config.toml
n_layer = 10
n_head = 6
head_dim = 32
d_mlp = 768
norm = "layernorm"
norm_place = "pre"
norm_eps = 1e-05
bias = "all"
beta1 = 0.9
lr_head = 0.00711
schedule = "wsd"
decay_fraction = 0.659
seq_len = 512
dataset = "wikipedia_en"
Each number is 50 + 12 x the weight over its row's rms, rounded and kept within 0 to 99. Layers, rows and columns count from 0. The size before them is the row's rms in percent of the matrix's.

# q: layer 7 attention query, 192x192, rms 0.0761, rows 152-159,183-191, columns 0-95
# k: layer 7 attention key, 96x192, rms 0.0755, rows 87-95, columns 0-95
# v: layer 7 attention value, 96x192, rms 0.0738, rows 64-79, columns 0-95
# o: layer 7 attention output (transposed), 192x192, rms 0.229, rows 128-142,160-174, columns 0-95
q183 109:51 53 17 59 70 46 55 36 68 66 36 63 71 41 33 78 64 67 71 57 49 47 68 41 53 65 56 42 45 46 52 38 63 50 41 67 40 47 32 44 38 54 60 64 63 50 63 48 39 61 63 61 55 48 84 49 64 47 41 60 70 44 45 51 41 51 47 57 32 46 49 63 53 38 34 42 59 48 47 37 34 47 58 31 58 35 42 59 29 45 63 38 55 56 30 51
k87 092:51 66 36 47 61 53 66 63 40 56 67 60 53 50 51 60 50 54 35 61 58 37 59 63 38 36 48 63 48 28 26 65 70 58 52 52 69 38 60 48 33 56 53 49 71 54 28 47 38 54 37 68 62 67 43 55 29 44 43 42 44 38 54 73 48 50 50 58 62 47 44 30 37 22 35 43 42 47 66 51 37 37 40 56 51 23 44 60 70 48 69 55 54 35 46 63
q152 094:38 53 32 36 44 29 55 51 51 58 40 33 59 26 22 50 65 53 39 50 50 50 53 44 46 46 66 50 62 33 86 27 30 48 51 45 55 50 44 53 44 62 29 56 54 54 39 52 40 65 41 39 68 51 54 44 59 60 45 38 44 63 30 70 55 68 38 71 66 47 16 52 43 46 40 36 56 48 59 66 68 67 54 43 57 34 67 59 55 55 43 59 52 51 46 72
q184 110:64 47 31 51 48 41 55 61 50 71 56 22 61 67 37 54 45 41 45 54 44 48 50 56 35 52 46 32 56 29 41 58 52 59 63 39 65 59 31 47 43 56 49 50 73 45 45 49 65 54 65 38 34 45 36 40 22 58 42 47 41 36 38 75 60 44 66 54 76 56 52 63 53 36 38 19 52 45 43 72 54 64 54 59 48 39 40 58 67 50 50 59 39 55 41 70
k88 103:35 52 56 37 36 30 37 36 61 64 62 62 59 68 27 79 35 52 44 61 50 36 49 22 43 38 33 45 61 43 69 36 57 55 51 75 41 59 37 49 45 49 58 64 59 70 68 64 71 53 62 34 64 46 47 51 39 57 51 50 50 41 45 53 47 50 45 41 71 56 30 56 35 48 53 20 44 44 52 60 58 60 76 66 57 40 44 69 51 19 48 76 54 58 49 34
q153 092:33 44 62 63 54 32 44 52 54 66 29 44 74 54 27 41 37 53 32 64 60 47 61 34 44 56 46 52 54 38 50 55 46 47 55 57 57 50 43 34 20 39 59 69 65 58 65 48 41 73 41 36 52 61 50 31 52 47 40 55 65 45 50 62 46 58 53 51 68 55 60 35 53 37 66 28 52 42 35 61 60 37 45 51 42 39 50 48 58 55 36 31 46 52 39 62
q185 100:27 40 48 47 60 38 69 58 50 67 48 40 59 66 36 53 20 38 30 60 34 55 30 41 61 53 41 43 71 68 33 42 55 58 46 46 71 58 48 45 54 50 55 50 55 27 60 56 39 44 54 21 29 62 67 27 58 29 39 39 42 48 47 60 61 40 55 55 39 42 67 63 55 51 49 48 34 57 44 52 65 55 53 52 68 45 52 56 44 51 34 32 61 61 49 48
k89 096:41 30 51 25 78 46 63 48 39 61 33 35 64 66 21 60 39 70 43 44 57 51 51 35 49 50 65 63 46 61 41 41 77 56 49 57 46 37 49 52 51 52 58 65 37 52 72 50 50 58 46 44 63 53 25 44 51 45 34 44 56 53 49 40 38 43 55 40 42 32 61 52 39 50 44 58 46 59 40 75 41 58 50 79 48 56 47 58 59 45 30 35 27 47 56 68
q154 098:59 52 48 27 34 51 50 39 37 53 38 44 16 38 72 14 37 70 39 42 51 44 64 33 60 48 72 72 46 48 50 35 42 68 60 30 71 71 73 62 51 31 58 37 61 43 49 59 52 62 53 60 34 50 31 33 47 47 63 55 52 49 47 49 50 62 62 52 52 32 55 21 39 47 45 53 61 49 56 47 42 50 47 56 35 51 61 56 38 66 47 39 32 52 76 49
q186 097:75 40 57 45 26 43 40 37 24 54 72 67 53 77 84 37 55 48 63 39 52 31 45 44 47 73 46 43 45 63 47 58 44 47 54 32 61 63 58 42 49 48 37 28 57 66 30 42 37 51 38 61 26 40 39 43 49 55 58 44 23 53 66 57 59 55 62 44 46 69 34 35 57 42 65 43 38 62 31 49 37 51 44 65 54 50 49 53 52 58 37 41 43 39 66 51
k90 096:58 49 41 50 21 54 68 52 46 30 60 44 36 60 59 52 52 54 71 51 62 27 40 47 45 49 62 75 47 58 38 48 47 28 58 62 66 56 60 74 47 40 59 38 46 37 49 61 49 61 61 55 58 32 41 46 37 38 65 51 61 60 45 47 69 53 28 31 50 68 49 45 27 56 46 37 83 61 38 55 48 46 61 55 48 66 44 47 47 34 65 80 49 57 74 62
q155 123:61 38 51 65 58 53 35 54 23 56 45 33 24 60 52 44 49 44 49 83 42 53 35 67 25 44 54 56 55 47 35 53 58 42 58 44 37 64 52 22 61 55 37 42 42 24 56 66 66 37 71 29 62 33 47 45 66 55 32 40 54 36 48 71 24 50 53 44 50 50 69 62 69 60 67 42 40 61 39 53 54 55 29 66 62 62 64 51 62 46 39 44 49 57 46 45
q187 086:53 53 59 52 46 48 43 57 29 56 41 55 33 30 33 62 40 52 51 60 51 60 50 52 44 33 57 44 61 56 45 37 17 59 48 38 63 70 60 55 61 39 43 54 49 28 46 33 51 42 43 77 59 47 47 54 37 53 60 36 55 45 58 61 41 51 39 54 56 43 59 53 39 58 52 46 75 30 48 52 49 48 61 38 55 60 74 50 58 21 50 45 51 46 65 64
k91 102:63 43 62 32 36 40 58 51 44 36 39 35 49 45 50 47 42 63 45 44 58 51 48 66 47 52 56 48 51 63 44 50 31 44 54 32 53 63 51 30 61 46 70 35 40 52 34 73 63 48 61 32 43 42 54 26 53 61 47 30 37 65 48 39 44 70 57 47 54 44 34 56 57 46 70 47 64 49 45 43 42 32 11 50 41 42 40 60 41 33 45 34 38 53 40 81
q156 097:55 50 50 63 39 28 49 54 62 46 59 51 60 76 57 42 29 47 53 44 44 49 49 42 36 45 69 52 48 86 47 44 48 35 56 46 43 59 54 41 46 47 58 38 26 61 49 50 47 41 49 78 51 48 22 42 67 63 41 62 45 36 45 36 70 52 44 55 59 40 62 43 50 64 36 52 34 47 52 49 46 60 57 60 54 71 43 38 35 58 70 41 64 47 58 50
q188 097:35 62 56 57 47 57 62 47 65 32 46 50 43 15 50 51 60 36 52 45 63 54 56 37 57 54 56 52 47 64 37 69 44 48 39 42 14 33 50 42 17 71 45 53 55 45 63 46 59 51 39 73 35 52 54 50 55 55 38 53 53 67 43 50 55 53 48 52 42 56 55 52 37 57 45 79 58 56 44 53 30 28 51 47 46 43 51 49 37 48 73 32 51 60 48 29
k92 092:57 64 31 53 51 43 38 52 52 48 39 44 47 29 51 44 51 37 64 51 73 56 40 42 49 37 64 39 55 44 50 57 51 42 65 40 55 47 47 49 33 55 52 53 47 14 46 55 33 29 58 59 42 35 52 43 69 45 50 41 40 50 53 65 69 30 48 64 84 43 72 40 37 50 41 62 42 44 49 52 41 64 41 85 46 58 70 42 54 66 48 46 52 49 55 48
q157 106:43 52 52 63 70 47 35 51 33 37 72 50 68 54 34 64 36 53 21 41 66 47 39 64 42 61 42 57 53 60 54 58 48 47 63 43 50 39 33 41 62 53 53 68 71 59 52 46 31 60 46 53 58 28 59 47 20 64 52 35 57 39 36 51 61 67 58 64 47 51 63 72 61 62 46 53 34 65 47 41 45 50 41 62 55 59 50 57 72 49 58 51 49 54 39 46
q189 081:75 59 66 59 68 50 49 60 44 50 58 47 47 38 46 39 54 39 57 37 63 50 55 45 45 69 53 48 73 44 70 41 36 45 59 54 44 43 45 44 39 55 36 57 58 59 44 36 41 58 47 61 44 60 39 39 47 42 53 29 33 60 45 95 67 63 62 34 20 62 60 30 46 54 80 40 32 66 40 54 52 45 45 51 49 45 58 51 32 55 51 33 46 72 66 29
k93 091:37 43 37 56 56 39 50 52 68 30 41 36 72 50 37 60 53 54 38 47 43 52 36 56 32 42 44 65 36 40 49 41 61 31 43 49 57 40 45 48 70 51 52 67 42 52 49 47 46 57 50 42 37 31 54 31 34 78 40 37 63 45 67 48 39 55 34 62 59 69 53 52 46 56 45 56 68 57 43 51 62 58 65 42 66 77 60 46 41 56 52 72 42 38 31 53
q158 098:43 56 53 41 46 45 56 80 36 51 60 46 51 52 45 62 53 57 39 54 23 49 33 47 52 66 44 40 51 59 50 50 41 48 49 55 50 64 27 69 52 46 71 57 68 57 55 45 49 11 49 47 58 56 37 68 42 51 44 42 52 55 42 33 47 53 39 40 40 40 36 67 59 54 67 45 33 58 51 28 44 61 67 60 25 24 54 43 58 37 45 49 53 32 33 72
q190 098:44 41 54 56 50 48 39 62 47 55 46 28 46 53 45 54 36 65 35 71 51 67 37 77 49 39 86 52 52 53 46 55 54 45 50 31 37 43 42 68 36 46 36 70 43 62 53 49 53 57 42 42 65 52 32 29 45 60 29 60 74 45 58 46 49 47 30 39 59 24 54 59 51 44 26 53 54 47 60 51 47 51 55 39 31 31 59 28 78 77 51 48 51 43 47 44
k94 089:62 54 62 41 39 42 34 63 43 55 66 54 47 32 60 60 52 28 54 60 40 57 39 63 53 61 42 76 69 44 52 39 50 49 57 65 42 42 21 37 62 39 59 49 44 53 46 29 30 51 39 54 61 33 51 30 53 40 58 57 46 34 60 52 46 58 49 42 42 48 57 73 51 36 81 41 46 61 56 45 51 38 51 61 40 31 68 28 59 62 51 50 50 27 69 55
q159 107:62 38 56 67 40 61 29 58 27 56 58 58 22 49 56 50 32 50 38 51 44 39 37 71 46 36 43 55 50 55 33 65 49 27 63 57 52 58 32 45 44 48 56 58 45 23 53 55 53 52 68 35 60 40 27 63 70 60 50 34 69 44 71 68 23 55 34 35 45 61 66 53 69 61 50 56 29 56 48 33 23 54 58 58 64 54 30 27 72 33 49 74 74 42 42 39
q191 099:52 62 47 57 41 53 69 61 27 68 53 55 45 27 62 53 36 32 57 69 53 51 20 53 68 35 66 63 28 51 42 41 47 53 52 34 71 54 68 63 52 57 54 61 62 23 50 58 47 45 67 38 51 41 45 20 53 51 24 59 50 34 58 30 54 38 43 69 33 47 55 51 41 48 59 48 45 47 66 31 64 46 42 59 54 61 32 39 70 58 36 46 46 46 47 34
k95 097:60 45 46 56 55 66 65 39 57 69 59 42 33 56 54 52 37 48 44 64 45 65 37 66 32 28 65 41 34 70 54 59 39 56 57 50 65 30 49 34 55 67 57 40 57 52 43 41 53 40 53 46 46 43 37 49 59 54 33 34 46 45 53 33 33 61 21 61 55 54 75 73 58 43 66 43 58 47 52 61 35 48 32 50 53 41 56 47 52 30 44 50 57 28 58 52
v64 094:54 58 42 56 42 69 46 69 59 55 61 35 28 42 56 52 44 52 63 39 59 56 35 47 79 60 40 52 52 53 55 57 39 45 63 34 57 44 64 50 57 60 48 43 30 50 30 57 22 36 24 40 31 45 56 55 42 42 37 55 46 54 64 73 36 55 56 42 34 35 48 43 59 67 71 41 55 48 40 46 42 48 44 43 72 66 73 40 46 56 51 50 53 61 51 50
o128 089:39 52 27 46 50 37 57 41 60 51 37 49 52 49 42 64 54 38 43 71 30 57 45 37 48 57 45 37 51 47 51 63 42 77 61 51 61 52 45 46 38 47 53 73 57 35 54 57 36 36 50 59 49 54 45 53 51 55 57 44 42 67 42 61 54 47 51 70 52 39 42 71 53 53 45 53 60 53 69 61 64 42 60 40 63 44 66 47 48 47 47 39 70 54 39 74
o160 098:57 60 70 75 35 66 31 60 30 52 65 46 41 59 61 34 67 46 43 36 53 44 38 54 58 33 60 58 45 61 46 54 51 36 40 46 30 57 40 61 63 49 64 23 62 45 50 38 69 63 19 51 39 63 66 59 54 59 66 57 41 53 56 32 57 54 52 52 47 59 37 42 60 52 47 46 46 48 32 45 43 59 47 48 13 60 28 32 56 51 56 33 50 50 65 52
v65 097:48 61 65 57 36 59 53 46 65 63 67 58 53 48 42 49 40 53 53 32 44 70 21 43 48 45 58 50 65 51 36 56 35 50 49 65 73 65 38 54 63 37 70 48 46 56 37 48 64 53 51 64 73 26 57 44 36 51 51 44 57 52 71 47 60 39 29 48 32 38 25 36 46 55 41 63 59 42 35 37 46 41 45 39 42 49 72 65 25 59 60 44 74 52 43 47
o129 096:38 48 25 39 83 31 50 52 51 31 44 54 44 42 39 46 64 41 39 55 34 57 85 56 56 73 43 47 32 32 64 47 75 39 48 41 57 39 70 46 53 51 53 56 61 45 54 38 37 71 60 56 40 57 62 45 55 37 54 50 41 59 40 69 31 42 70 47 41 51 48 51 69 40 61 52 46 41 67 67 47 53 74 55 47 52 48 61 46 50 38 61 26 54 59 61
o161 100:49 51 91 73 19 50 53 45 50 62 61 23 46 49 73 65 53 60 57 24 56 58 35 41 46 43 55 61 78 55 43 60 45 56 46 55 42 62 40 84 37 33 44 34 38 53 57 60 35 40 45 32 70 49 51 50 53 74 62 38 73 61 58 51 45 46 65 44 42 55 60 41 51 53 32 50 44 61 44 41 62 54 42 52 48 67 60 31 68 43 52 52 68 51 41 53
v66 096:62 54 55 41 42 31 35 50 62 73 56 48 58 51 43 52 31 56 42 59 51 55 36 69 45 59 61 57 39 33 57 53 58 60 44 52 52 38 49 58 40 61 52 48 55 51 58 71 32 60 67 34 56 67 50 43 54 58 42 80 45 48 27 52 35 49 48 68 50 64 42 48 48 43 42 60 52 50 51 64 47 56 47 59 61 39 50 50 37 59 61 39 41 45 37 41
o130 096:57 28 60 59 57 58 47 47 38 30 49 53 56 36 64 75 50 59 56 46 36 59 35 46 77 41 36 51 57 59 43 46 51 31 54 62 44 73 57 45 59 44 65 60 30 51 54 44 46 63 75 58 47 38 29 58 38 50 47 50 64 57 55 39 67 50 45 58 50 39 37 52 63 46 53 53 63 51 66 48 54 51 50 34 40 68 25 33 56 43 52 75 57 53 36 59
o162 105:43 73 12 52 48 35 59 50 71 71 35 45 57 50 38 39 70 52 62 60 36 53 66 55 33 58 44 57 36 27 58 54 45 53 43 51 56 31 39 53 44 42 30 41 58 65 56 39 41 54 43 39 47 49 64 41 50 46 66 35 44 53 61 60 40 71 69 57 53 66 63 60 43 47 32 64 47 43 50 46 53 39 48 55 80 50 54 61 50 51 32 54 43 43 52 57
v67 099:51 42 41 50 53 50 38 43 39 38 39 57 80 73 55 29 52 70 49 55 53 36 69 40 59 82 48 40 34 55 56 43 44 38 25 48 36 55 60 37 68 44 71 68 50 31 44 62 35 57 44 65 59 51 71 57 58 29 39 60 25 49 41 52 49 72 61 50 57 39 45 45 54 41 51 52 37 46 40 43 31 42 29 54 44 53 38 62 31 63 49 61 61 43 50 47
o131 088:42 72 51 53 58 44 93 51 70 53 54 35 37 38 51 58 50 41 59 60 65 58 53 47 45 45 46 65 62 44 40 34 41 42 63 44 70 40 49 61 27 31 58 50 43 48 61 32 57 38 58 39 57 41 45 67 62 45 46 54 61 42 45 51 50 49 29 60 53 46 56 40 32 44 44 48 58 52 53 51 54 71 71 69 57 52 46 42 65 58 65 40 43 37 42 46
o163 106:45 51 55 52 36 63 22 34 41 52 48 61 58 60 55 50 68 40 38 36 51 34 63 58 52 53 49 52 43 63 44 59 55 62 34 65 24 51 51 34 56 74 34 54 54 60 48 51 41 57 53 43 28 79 54 37 41 66 44 44 35 38 49 62 46 49 59 39 33 35 53 51 77 51 47 68 40 59 46 62 43 36 60 56 38 50 57 71 33 35 52 64 46 64 67 49
v68 087:61 49 49 57 48 56 62 48 31 33 45 36 67 73 41 54 57 45 40 49 41 37 65 28 53 40 47 36 69 53 31 33 49 51 31 66 48 64 43 58 62 45 59 41 27 61 38 38 61 47 64 60 60 50 60 55 56 44 59 35 42 55 33 50 60 60 56 50 39 57 68 56 45 55 53 30 33 55 39 64 38 43 80 67 54 51 56 79 60 65 71 45 60 48 64 47
o132 095:69 64 44 24 39 49 49 50 61 57 46 60 41 68 59 52 55 54 38 65 37 54 55 62 26 44 59 70 38 68 43 50 46 69 25 32 48 59 42 37 59 47 55 61 62 29 41 36 50 52 65 41 37 50 52 44 69 58 59 56 52 49 54 52 48 39 57 36 55 57 58 36 26 52 55 53 43 48 62 67 38 43 39 41 60 72 61 32 39 36 39 64 35 70 32 49
o164 085:32 40 57 65 54 34 44 61 59 50 59 54 43 26 60 43 68 43 49 54 55 52 65 54 62 58 67 33 50 13 56 53 56 55 63 53 38 49 41 54 39 54 51 53 38 70 54 50 36 55 62 50 53 54 19 48 29 34 67 38 44 56 50 64 58 45 62 57 70 48 42 49 44 38 42 55 51 59 52 39 75 46 48 41 39 44 56 67 34 66 47 49 67 44 40 48
v69 094:44 40 58 60 61 56 40 47 63 54 31 46 52 56 55 38 30 46 53 59 36 54 49 36 50 47 65 58 63 60 45 60 47 57 43 49 51 62 37 39 58 55 65 55 49 45 66 47 36 56 31 49 54 62 40 61 47 52 60 59 43 46 45 62 70 69 48 59 51 33 52 36 47 41 57 42 20 85 56 35 66 34 68 61 68 43 69 31 70 53 47 46 44 36 63 39
o133 098:53 61 31 37 47 59 42 56 48 48 69 49 60 34 39 48 50 63 45 56 67 35 74 31 39 52 48 49 32 52 65 41 81 46 63 44 66 46 55 42 42 44 56 54 49 51 44 49 52 42 58 39 41 52 86 38 42 39 67 49 58 32 66 49 63 47 41 42 46 72 52 61 31 54 32 46 34 48 50 70 33 44 45 33 50 48 37 58 53 46 52 35 41 62 55 51
o165 093:45 30 42 60 27 48 36 48 64 72 36 43 47 59 68 53 61 52 55 64 38 39 43 76 49 43 51 68 37 40 46 61 30 58 37 34 53 49 29 66 32 64 37 35 57 38 48 60 49 52 47 58 36 51 55 59 46 50 61 32 33 53 56 43 43 54 61 57 59 51 56 55 37 54 64 59 77 63 35 33 61 39 40 62 52 64 58 44 35 59 46 40 54 35 50 56
v70 106:45 59 39 30 51 41 41 45 54 16 57 55 52 75 38 36 57 66 53 46 41 50 51 43 53 62 68 37 23 58 62 47 30 40 41 55 35 63 47 54 51 30 51 60 41 74 41 38 35 28 62 57 38 59 54 53 41 44 47 53 56 52 49 49 52 58 61 41 38 47 67 24 41 65 40 46 40 38 55 47 59 57 28 37 53 56 56 63 61 57 70 46 55 53 58 46
o134 095:40 56 48 59 35 37 61 56 52 60 59 62 60 56 51 55 55 43 35 45 38 34 53 40 46 34 40 60 49 50 56 43 59 62 57 63 72 35 27 51 44 68 55 50 69 44 57 50 52 58 46 40 69 33 71 64 62 46 44 43 36 49 53 34 46 39 51 49 58 55 34 68 46 67 66 33 60 41 41 69 44 55 52 44 44 53 62 40 44 45 40 47 37 37 57 67
o166 113:74 19 45 46 56 53 19 50 26 39 29 50 49 55 41 35 50 67 54 45 70 56 55 70 59 71 66 48 29 56 40 58 42 51 46 44 43 61 76 60 62 55 42 49 27 46 61 42 40 45 59 64 26 58 44 43 53 47 64 42 52 53 51 70 46 51 47 65 44 42 45 52 50 47 40 51 55 55 60 60 43 43 46 36 64 50 42 68 40 63 26 68 50 71 66 34
v71 102:54 44 36 66 49 49 46 58 34 50 49 44 60 43 70 61 44 47 51 40 61 48 70 46 56 50 41 42 33 48 35 31 43 42 46 59 51 74 70 48 41 63 53 31 42 32 53 61 55 41 60 53 45 44 54 57 58 66 55 36 41 42 38 44 47 17 51 37 53 67 44 38 43 56 47 70 70 52 47 63 44 55 76 65 58 48 45 73 44 49 50 43 44 36 40 44
o135 099:70 49 49 35 38 36 70 62 50 53 34 37 44 70 56 46 35 55 48 58 58 53 43 50 72 59 57 62 43 53 57 37 45 54 51 41 57 66 38 54 44 49 41 58 54 58 41 55 42 44 59 43 41 39 64 30 73 26 34 44 62 60 35 50 40 65 53 48 47 40 63 58 48 52 51 46 54 26 63 26 46 44 33 41 46 51 58 38 63 22 55 63 37 54 58 49
o167 108:05 61 44 78 53 62 44 37 57 36 62 62 48 40 48 81 48 42 48 62 58 72 48 44 37 33 42 44 80 58 56 48 52 56 44 53 49 11 34 55 29 51 58 37 58 56 36 41 47 55 56 47 55 50 48 56 41 58 62 47 53 42 54 43 72 42 48 49 64 36 51 49 59 31 46 51 38 66 50 73 58 43 49 51 44 31 52 70 30 63 62 34 59 48 64 54
v72 094:41 49 50 30 61 23 64 40 52 42 69 68 32 64 61 50 62 63 53 48 53 43 63 42 58 40 35 51 57 46 61 31 53 61 38 49 61 55 54 64 47 48 72 35 31 40 37 45 51 38 25 48 45 54 32 57 64 48 56 44 46 58 59 38 44 49 52 37 49 54 62 53 63 25 62 28 52 45 49 64 50 39 26 23 37 39 55 72 72 47 72 45 61 61 46 58
o136 095:39 68 51 46 58 69 55 46 51 46 35 55 50 39 60 53 59 48 52 64 64 48 51 38 42 61 62 50 50 52 41 69 41 56 52 30 41 40 43 73 35 77 36 74 65 49 47 50 56 48 53 47 54 55 60 70 42 62 52 36 47 34 55 62 56 36 55 42 68 56 58 43 42 72 33 56 63 56 53 40 41 46 70 52 65 64 50 53 26 61 32 40 30 51 75 30
o168 094:86 49 55 64 57 41 71 44 48 46 78 45 39 65 50 40 44 52 32 30 42 53 64 55 58 39 55 42 31 43 37 33 70 53 63 65 61 60 54 33 65 45 67 40 31 48 66 36 46 63 51 23 67 39 56 32 75 31 50 61 61 38 54 40 35 61 48 57 58 52 61 63 45 41 50 50 48 43 41 31 36 52 51 52 65 34 47 62 52 42 38 48 58 43 40 49
v73 095:51 45 67 53 45 15 43 53 50 42 29 31 45 50 57 46 54 37 48 77 27 55 65 49 38 60 59 58 48 33 52 51 33 37 34 53 45 41 59 53 40 48 36 75 53 88 73 52 58 44 60 62 74 53 70 49 33 49 42 57 54 60 32 76 39 54 57 44 36 42 71 48 53 38 33 54 39 55 49 79 57 27 51 29 60 55 36 42 31 54 65 46 51 32 59 52
o137 095:36 42 49 58 71 66 42 51 46 32 55 48 47 51 63 53 47 52 50 59 48 53 11 60 55 20 37 53 51 54 36 34 54 55 42 60 55 65 52 32 58 50 74 41 56 32 41 38 70 39 52 34 44 34 38 45 39 50 68 53 60 44 45 31 58 62 48 65 56 38 47 53 61 70 52 47 62 66 50 32 40 55 44 72 53 46 50 35 57 50 48 46 69 76 66 46
o169 091:56 37 50 63 46 44 41 50 42 75 29 49 64 38 29 61 34 62 49 41 48 35 58 50 57 85 36 53 58 43 53 64 63 40 74 58 72 64 63 59 40 47 39 55 49 64 28 69 46 54 47 66 55 70 42 47 47 56 35 63 38 38 61 68 67 39 58 62 67 65 35 44 43 44 36 39 58 47 35 38 70 38 49 50 46 54 52 61 67 62 45 63 46 38 58 57
v74 095:40 39 32 59 33 60 60 40 62 35 60 31 68 35 56 69 66 44 46 39 76 62 57 40 62 62 57 50 55 44 39 49 62 52 58 58 64 58 43 51 62 33 55 45 63 30 35 35 67 22 42 22 55 59 43 59 44 61 70 57 54 23 61 46 56 45 37 43 52 56 39 48 60 53 41 28 44 35 36 65 55 31 72 71 60 75 42 46 46 38 47 55 45 61 42 48
o138 091:53 41 49 39 23 48 40 75 40 58 44 49 41 58 33 31 50 45 74 35 40 47 56 42 62 33 34 51 31 52 42 61 74 48 48 57 41 43 54 35 43 53 80 67 32 43 69 55 44 63 30 65 31 53 63 51 74 28 44 28 39 63 58 39 59 54 57 67 44 52 51 52 43 56 48 60 51 35 61 58 51 61 54 43 48 51 37 20 45 64 57 54 53 36 66 51
o170 099:39 69 38 74 55 42 61 46 50 53 65 43 60 16 58 47 47 62 37 54 60 44 48 43 30 40 66 50 83 38 65 26 41 49 58 55 42 45 34 61 45 31 50 48 45 66 58 44 44 56 51 37 64 48 48 52 34 68 65 59 44 51 52 66 42 44 52 52 52 48 43 65 52 58 53 54 62 59 32 57 55 71 36 38 62 52 58 76 47 38 52 39 59 51 20 52
v75 088:50 53 52 42 50 57 59 43 63 46 45 43 49 40 49 74 46 58 47 49 68 44 46 42 30 50 52 52 57 31 48 56 28 50 50 35 34 76 30 41 44 62 40 73 53 48 44 43 59 55 51 45 38 68 46 37 42 53 75 42 70 54 58 34 49 61 62 68 54 36 14 57 66 58 39 18 53 59 80 58 43 52 66 65 59 53 52 42 44 51 53 40 41 64 33 53
o139 098:40 58 51 62 44 45 52 52 51 50 49 43 53 61 59 37 45 58 67 33 57 39 68 66 74 41 34 38 38 52 29 43 87 62 54 31 65 31 55 49 52 55 51 44 39 60 41 48 41 36 55 50 30 20 79 65 70 34 40 51 39 71 50 51 64 52 57 40 56 41 57 58 47 57 43 62 54 39 52 57 53 30 62 42 51 58 42 56 48 64 59 55 47 50 56 61
o171 079:46 55 45 45 47 48 56 48 61 63 47 52 55 42 26 65 47 58 45 43 49 60 63 42 42 58 54 56 54 58 59 39 17 32 64 83 53 59 65 62 54 51 36 50 48 40 62 65 58 49 38 28 64 45 39 48 60 58 58 40 65 60 45 45 58 51 40 41 46 37 37 51 31 38 40 60 38 49 42 51 76 61 36 58 49 66 54 58 55 30 44 29 60 54 37 55
v76 098:47 60 41 75 40 54 45 47 35 64 83 45 54 29 34 64 59 50 57 41 64 47 38 60 48 30 30 67 57 68 40 54 33 43 46 44 71 43 73 45 40 56 42 19 58 47 50 48 35 76 56 46 37 56 49 58 51 70 50 64 27 39 47 57 53 67 57 70 52 44 45 30 37 44 73 59 50 57 50 34 56 50 37 52 53 56 52 54 47 41 62 58 43 46 50 36
o140 101:54 32 52 57 63 52 47 40 58 56 51 71 37 83 59 42 39 45 50 61 22 58 43 32 59 62 37 51 47 41 47 53 48 45 45 59 43 63 49 54 58 60 65 59 63 34 59 41 67 37 58 38 47 62 49 63 57 54 36 42 44 31 34 35 32 33 24 34 69 46 50 49 40 57 57 45 42 50 68 54 56 29 51 37 59 34 55 46 55 62 36 64 57 58 56 46
o172 104:57 73 51 44 34 43 33 34 48 34 59 34 46 32 60 58 56 49 49 55 68 60 42 57 29 53 70 53 64 49 37 48 46 81 31 34 47 42 44 51 46 50 42 50 55 68 55 41 46 47 30 63 67 28 39 50 20 52 45 60 52 63 57 49 61 66 53 54 29 30 61 57 64 49 35 52 59 44 45 46 42 64 72 52 27 64 50 44 54 32 46 37 43 63 43 46
v77 085:46 59 57 45 68 40 40 50 33 39 39 23 52 66 38 54 27 56 54 55 36 34 40 46 44 64 29 61 57 52 67 69 56 63 51 47 57 35 47 37 29 39 31 57 70 69 60 47 61 51 46 61 72 50 49 28 54 49 51 58 47 56 52 63 53 55 39 54 75 30 55 47 15 39 51 63 55 28 51 51 65 23 45 62 48 53 68 68 47 51 39 54 62 48 30 47
o141 088:64 67 54 44 51 52 67 52 33 51 78 71 33 47 67 25 62 56 35 44 50 53 60 53 43 46 71 34 39 61 59 33 41 75 47 34 38 48 62 68 62 71 47 41 56 46 38 53 53 57 57 52 48 43 63 57 61 42 44 52 47 47 46 44 57 43 34 52 32 47 40 67 52 43 50 60 55 64 49 74 56 57 54 43 40 41 38 46 07 41 39 25 68 46 73 63
o173 089:52 25 38 47 37 50 38 48 60 56 17 34 58 41 53 73 49 28 65 77 42 35 54 48 37 52 30 50 49 40 38 55 30 40 52 75 67 38 33 58 55 53 73 57 55 60 34 51 50 42 51 66 39 81 68 63 29 49 57 38 59 34 61 34 40 53 37 44 57 76 42 26 40 42 45 46 43 61 57 47 45 56 50 63 51 62 61 38 66 66 67 69 32 50 53 45
v78 092:49 44 63 69 69 65 61 32 68 39 30 40 48 51 55 37 62 50 40 69 51 68 53 35 51 54 41 63 66 36 46 48 50 32 55 54 51 69 71 62 78 34 60 43 47 40 51 65 38 51 47 42 53 78 61 59 66 49 46 51 45 54 45 44 59 60 57 67 52 36 18 49 38 57 44 35 43 44 36 50 61 52 50 51 45 51 77 44 32 42 61 48 53 36 63 58
o142 094:53 47 46 25 49 64 52 62 49 54 71 42 45 63 29 65 12 43 40 27 63 35 44 65 52 35 76 51 50 44 55 40 67 62 49 58 49 49 47 42 64 66 38 51 48 44 54 55 44 44 55 37 40 38 36 41 47 46 38 50 65 42 69 50 65 47 55 19 59 73 66 29 46 55 57 61 60 36 67 45 63 48 36 61 55 61 50 54 39 68 55 65 34 55 43 44
o174 094:52 53 44 52 40 35 24 44 53 48 50 49 52 45 37 60 58 64 36 52 54 40 80 59 44 59 41 54 59 53 69 55 33 48 34 42 45 44 55 72 58 65 44 38 64 61 51 56 49 75 37 41 55 64 36 56 40 67 55 51 21 52 56 54 25 41 40 68 27 49 50 64 56 39 53 54 70 57 45 42 50 47 53 42 34 74 45 55 48 36 54 06 64 34 48 38
v79 098:58 56 60 30 66 39 27 43 33 55 49 66 63 54 34 36 41 82 43 49 65 66 45 49 57 27 33 68 53 56 48 78 46 39 38 40 58 35 43 71 66 68 45 46 27 64 62 43 38 47 55 60 42 44 53 46 53 55 51 49 43 44 29 68 43 57 64 32 73 63 49 59 48 60 64 59 49 65 42 43 48 37 51 52 61 47 56 39 47 68 51 40 50 35 52 38